Weights of a small transformer language model: value embeddings.
Each number is 128 + 24 x the weight over its row's rms, rounded and kept within 0 to 255. Layers, rows and columns count from 0. Numbers have three digits each. The size before them is the row's rms in percent of the matrix's.

# down: layer 2 MLP down (transposed), 448x128, rms 0.147, rows 129-212, columns 0-31
# up: layer 2 MLP up, 448x128, rms 0.141, rows 130-213, columns 0-31
down129 099:152158140140120129144125115121096153138129171123174096149095125133183127093112125118123111150145
up130 095:084173106112130137108105099119107123066132174111133084094118108122116112135097138132142116110144
down130 083:179096166137099084123145159124130124139133089166127114101159160166154171182116126112149154124124
up131 108:099148090153135138129134119166134125147105141156133100107187173127144099108112126152083138124098
down131 091:178125127111168126145137113135114119132135132145132128098132141151138123158108108126129118105190
up132 079:145099150101100112154085100098137124156140132100113153118140131126137134081098132155117140094129
down132 070:076180112132141145127125162152135146143124109102123135126151082128139113097132114142131121129143
up133 120:172115117145162134103082117145115178140134116145126101073172135110155086138059145141128167121101
down133 093:105115121103123148162150125137120138115153077117119151145127124141122129097161132131105142093139
up134 133:118128115144111139093178108134164140159139159145085133120154142109171109192109106116130161110119
down134 122:179124138094176129115090113128117131116169113111103204115146157141156139086132108123119122142120
up135 058:115119069134083096104104119099126141129135126133119185108155115131177145107115147096102166160143
down135 078:115113172138130153168159105127097153103165115084092125132132118133066105142126137132139094107148
up136 090:150115081173115129135088147129143108144148154126123113102160083133159086112128124132150142124128
down136 113:134122141121164125127153135092169128106102082132181141136141139104118185134138128102115106148103
up137 131:111142167108072133142130096111087138158134104155160112137146169130111147125132103111106076115152
down137 164:082141113153106105175132098103098168123122127129124122167140118151148143164130137111110134116120
up138 100:112116142144122130094128136145139148115123173151140116083116139180131167134110116163139092097127
down138 092:135100134152120127113137083088129189175134119122136109131143098136144152097127139174113105080124
up139 111:109099082103108137119086159124118115119114186118126118148145105144113160094126125093169110117150
down139 100:125153139140137158080156117121114187178123122110143136141119123111087128093093132174143161101145
up140 133:117122112120066141161079152134112148123109116150119125123144102143130130148140128136134132156129
down140 122:159092131110142059145140174135139121097132145134128115166143120148156126110141123117094148148106
up141 101:135163128120092177136163135123092132130105121133132079112116146142110171170134113073117151121118
down141 094:149125166122149073170156107118155113104080119169105124115131127149140108082099157130127155099114
up142 064:174151138090113147102085118157132127111113111101143099121085091121132127136146117118084144134136
down142 060:035120128102133152131104124101116200163104134126137158147125125135143137158118103120169087100098
up143 088:131100165113068078102081109127112148156147160107166126121137132102118123103128133113105135118157
down143 085:146133113129159136126137152112165095088135119142131153107104083181117105115115098115133119127121
up144 062:111137103095130131096099149122118116110114128145120142124124150125119169113146147095148070110099
down144 052:136148132159108125086153102126132179113144118159127078145127162070130121135116159138105168112164
up145 104:127107157152136102146130084107104129146164130137119096084147133107138150096107119145104127117136
down145 115:115127112101174130143111151098154135087140110088117146155109138100122118145119125158114156179135
up146 085:126076087111142130102174123129144151141147120106148130082122138135132145114106194167086149127121
down146 073:173162104154118122143136108132120112170120096160077144145172070153133110147111077097142179149150
up147 083:122166114110115142128142109155096119078144165136125081097112133138127112112139137103161122101106
down147 087:152117148115102092148126103120124185088072085132135154081113111154127126151169149141127096147108
up148 130:145052128097139145128158139099158119108153166108169139107149159112145135161153124122131117124127
down148 121:183157108122179103127094131093140068084130083167109115102084145148140110109133143109152123133120
up149 108:125128108110093126133149165141097176119151161154176141102134137117081101107087118137107099119159
down149 109:084113129215107133166137119154118107139108138098142160101140142102159109109133103148087115117175
up150 121:119108125134168108142116111094130134126164127133116129123147136134135152166108126131145143105117
down150 106:160112116115079101136150129111139115124127109125132184126095109119133113125156152133131135126119
up151 056:126137145123095146140086124117163098135159122082097139095131141124096111123134154113140140160157
down151 044:119148182131155091164136158113136133152106110125174111161165142102110143152098098117114107137144
up152 122:120133144147133134116112143138100139167149142142129143169115105133091167130090137125133163141118
down152 122:140120094106127141117147123120108087052146123123135129108087158119171100077132118095072152135150
up153 099:125124128100148116129166128094148122113133134145153162076106114116147115121141105110125131116150
down153 087:163105133170082160142094142200117123134148123131098105108127117168145153130149132182111134116111
up154 122:111099136141136129182120156126104130157127135133132118149123104164160138127101165108129136119106
down154 110:081170111116123198162162068140146111150164155112144141150114094180148130145142152142110140145143
up155 082:131125149125157115092116095179174129137147168172098151109117139196137168165122135103128080100126
down155 090:127098123133111133119169112115099171171141135115148139123144177170116129130128110141114118128126
up156 077:133123119143152092124119099084116126097120137171143160124109131147159123130151122124083151111162
down156 070:182102127157174144142101163128144113137094098104134107121147110063095144118141154158079097171104
up157 125:124143101116102130109121128099142135137141141125138099087139158136118124067139091128112108052138
down157 164:125106143109138113154100128095129188135154110118134158152147106115131082095158145109096136151147
up158 088:113126101126113116111128133128148071095147119146126141121122129101094212138096113113088103122153
down158 078:106161141128096108152086129143146142176127135123128129156146147125151107111165117107108167150108
up159 085:054172113148143176154067130149126100119126128139099148095121070113120117145105128093140171128137
down159 076:205106160121138080114177071089113136103187157095124160143120129095118114107123136131114166136146
up160 139:107166151085125117136127138129116126127130163141140115106108146090131169123105155178151114163162
down160 137:127144128086153113114130080131130162123153122137163129135155158125127075129159086091098149115159
up161 111:126137166154104163106103133109161094137137124132147146148116121106109146120111103133123091136125
down161 117:162137132121130171119142141164112123098112092128097147144141159161149158136142141121142109116161
up162 107:155174140157072131116125131086139114111110159144127159151108129119101120154143097094157124113147
down162 096:103122141079166124130154108119151222126109092150122157117118133130147138129148118105175129156134
up163 063:121142101126116107133124168133187155177114138127101119122141119105126170141094167131152092140120
down163 061:162122109111152153127138133152124160130097133132138131126185136098142123101124088103120147106170
up164 066:150119125112124125129109109070124199131097160160103126138097138132110173106131131136163109169110
down164 076:096102118119110169105169091145105134063158075157143142143125111086135162174142129118129147131117
up165 099:156149158122127129134179116139122105118125117177134104096140123144142139128107141102130123116140
down165 088:151116126150104153134101138088091165167118068132122099102125113145138113123115130133137098107159
up166 099:163122124133121114118152128091151127162108187086131130105152131138128134165136149151139117140158
down166 090:094171131116134129130090119169094173096133119091118152144169126096163078163136123138092188152135
up167 101:129081095120124148090130145107142119150137120111135137116152169117129128152143160140119138132184
down167 089:175132142097163106171087124127123091073085084157116142142099136129143129059109082114160128116132
up168 092:145108126114115108110113167126140148170086137150175148070122111128085114090111129134127131134110
down168 090:135121111152097121124142139143093107103121122131097109164117151084161132151154092121136143140104
up169 130:149137099091104155088122096092130131143106120127129096085145140124116183130130115089152097120134
down169 150:169126091101126106127131129111089136097108114119109074115134121154156121131140152132115128133140
up170 039:135109157139108083181144111082143147157130136156096136106115096106134129123121132131131127123143
down170 033:149132131132146164107102138173123156112092113112170108115139114124124138126117106103105098148104
up171 064:151138095143118097119118124157092150144114120054105082146105136091126084144111154161134155115140
down171 059:124119172126104163135132160167143136141107107115137174141110147110129124129135158118097094128140
up172 143:110126119135116130116144146099128143107129120140171094094098148116131143119125102099125100108135
down172 142:161103117113156108173124167128145121146128138119102094105119117156133126118122121141129081083167
up173 068:134128154110093085113160103093147110143147117130125108136092138121132112145141171139142182094134
down173 062:132145126110178066155143134103113120178112128126127128149139106113151141149133083164110124149110
up174 054:126150104110125132161136125118108119150149165160080158118156134116142140118149080106144133111204
down174 046:131118129134179139050143145146116149128108122093118138138132136163105101136122154150090159132099
up175 143:117112139164125129137172116083135149130114147123118118130186154155090133164127124132140134143125
down175 146:117171105153119135105159170111137112113135074125076160117147103161093097130125161151108134130138
up176 121:119121122155144090108098116117173096118126114131103142156140142134092167105106127165154092126155
down176 101:151143124141130123120159123114184143117127102091117171102138148122131135090130129085117125139129
up177 120:100124092154170140140180135131119129150145154154108137095094141156154206120142099151147160131145
down177 121:143159115142105144109140147149120140110117100110115139160175137145137140146108106111097145179140
up178 126:109151121156133151147134124116127158144146162121151135109119151143076110127159120116121128108101
down178 155:127133130154109079137136160121155144085087156090093154110162132114134154133147084097096147133156
up179 133:149159114094106158103104117096106110130107188094169126104160106079126105137110086125135137119129
down179 175:108089133144163132113109151101121202128141142096075121130115102123141125117161137163133090176114
up180 093:105138155121130100137151117069046128137143112101089133112102157159158104121151098096127145107120
down180 085:148088102096141127152137135165153123125165145127074126106167133146090131138161125131096058109147
up181 108:121135133127165132117077105111142099148111142144117112065124098153172140118064157109102107068130
down181 117:178105127139132128162114126144118156097118136089155131125108128123086160099169113166112110139126
up182 071:159136152154065158149113104110145130119108169167156099132171143163153131128126093090173073128119
down182 063:099119147088176152127130107140127132121143125107089145130108105129112117150160159134135125147116
up183 090:140114119088111146118104176101100104109146152115183117136129114118120128159140086106144082122136
down183 095:084144096160127128123121101129089189162098136119102127149082111136143093084157159159145103098136
up184 120:150148060143126147132143154140128166118164125160129123128120118134134116157087121074131155100123
down184 123:138127135110104152120140089158121130132082112110113126105171155135150125104158159159095121166168
up185 095:165112142164096129138178114165136162115125154121085110128097090147159128137111114112101181129117
down185 084:119070132079155139111141109113096146147104101096141136137136129130133162085156121134148136115148
up186 106:152137102078156068120109100141127161108158146167148145117138141152126085139136152129126187108117
down186 100:136145135130095159144150124110119151125166104132107152167090148144124128113164096077090132102158
up187 135:102132150103123128177145148116119143091154208084135128121104127091121161120129110112113163153115
down187 159:140175129120094155155142130104118143149127107126164147113163135113112105116124123131139124149133
up188 114:162104134165108131166129160119150130127111138149151138146182153139110148126097128108142111094164
down188 118:111103133141096124186154085147111162147130117129147146154110103127124124112077122109146153147127
up189 126:085132131128195157130128126147134121155110142165139159086148138121072103128099129147149136153128
down189 112:164173144080133149133137143147097107124145073055125108138103146141147130106102129110118140117135
up190 110:142180120145141139113102145100116158151103114115151131121138133117105109118111178142099126156111
down190 102:109085105105134125133135093138141125089099092127135116159118131145131113178104077151150135128140
up191 093:147143158120106149107206157153116130099135155163124127126160101139116118091123131089125141113085
down191 093:120130108116116100103096139132150090125124091134124135134112100155135152127150096126105145122114
up192 096:181119169115076109102113112138136135133132134113067119092133126179130126135136155128145111165099
down192 084:130102117132163108142114150159099125170129098136159146145150148116090147085146102143138139071166
up193 042:122130150104138088128136108156148143110147136149128176082120132134141157132114160140148146119124
down193 036:099132132140111162154152123106153165109135145098151103161094115138167160139109124177102120087125
up194 115:132158102154134104123197120145111116113147141172106130132182152116105173138152171124097119105125
down194 103:129133110136118147132125143093126175129120091126105141166128121123123147144120111167154158105139
up195 065:149104142147160146166147110168127138124125148155152121142133088149111088124143134083142113144074
down195 063:111133089122132130110131161131148155134136119076119126157080133136136158142170159137164125136137
up196 128:118149075086106147094136116119110119157120145117123092119141097107097108125128090117180074113091
down196 171:142126149136121128142169139119106197145120130098086135134145092087121143144153131154151160142170
up197 091:117127138114106102098170118112141118151158113103127123157099149134082090124143126142124146102126
down197 080:120113156166154120126100136198132122108132109119106133095123152144166192106129126130150111150163
up198 048:143105141134138125102139109101175137160152137181118123088087084099177170157097123165118106084150
down198 041:122118138122160159094126126150126112136144110084151115135179128133048102109137095102108129137136
up199 123:128181126134095075142100117141130141157133110154090146148116144096135129136112170161170164122122
down199 135:105156115132152148118160139098074138147124115183148102169145140175132099154125137129152103088159
up200 147:130116123148167113131172097157152124127145099062109144059125161127141143130127116125110135129125
down200 128:097196124119147142120107139160119151093166134109101149143115128108139139162101161182117132156073
up201 124:168164101116149128169126177132088153100126181127147141136166170141137106118106166150138125173134
down201 127:150151177152161104132147154146141081129120133122152161094121145131101131132142108163101152162076
up202 117:077141136084121179179134102153138094112119152168121074132096136108092147113117115107141116119127
down202 118:123125129158114129132145120129151137166124132149138146120151145167148126141132166120112138091155
up203 102:166179121152156111153117161134122099140167118156120142111074095146079166126086100101128119087129
down203 091:167102077138130175148127128128172140109117132161123096153132174134140164158112164158125132166102
up204 077:167130094151151157133153106152138102102134128107123060115094135158143134174139124095095128151139
down204 071:106113153107109080130123154123067175137122097138123110148118122122118115138095132181136159143117
up205 109:113133161138079176118097093132172113121132133112136075141139164124096175107130121089130154167125
down205 109:143123166134109109163125087100146144131149129135155129143116180116141106101162148127148117147113
up206 063:158110130116127144133107103133111145100132136084132135123155114161136178129124142158107143104123
down206 054:120137109136130096134136137135144131133107090168114153113136161104122082148140125092156141150101
up207 057:169165103106116100124178100085148129146095135087143124122100098146116169131128099106149104131143
down207 065:145089116159176145129074162153105132155138130193151140118162163124128085129147096144116138130110
up208 074:133116120128148124114139115097147140157097149096103152105148160124128102087107092107186122125112
down208 065:132137204142142138124150080172157155124138105175099129123093071116095118124103158154146160122162
up209 129:061154113131135154146154119139102121146099154125115140100097153118130124143134147135147125139107
down209 146:183125114125167096130115127084133083108171130135130109146129125138161179108139111143092104155114
up210 096:111176124116101112122109144130117178147121109083150102120081172106147128146130111133151130138097
down210 082:191132154132140167136107138160176090087101128114074157118137153127113133131140100109123105117155
up211 143:183095141082106133133155111123065113151086140130130120152147117121082152092084146139119144110184
down211 134:144133128122147125167149156120164146109104128137127138160103145155120119116090142104092132133139
up212 079:099159143109115087118131078111109121117142172152102137168128104111098072138106154097128153136154
down212 077:130102106106135153148131173111108119142129091153120137120108138150162154142139114110124094119116
up213 117:157108134131060158127102101140119127099115138150111112133115109131148133109099150143078094143126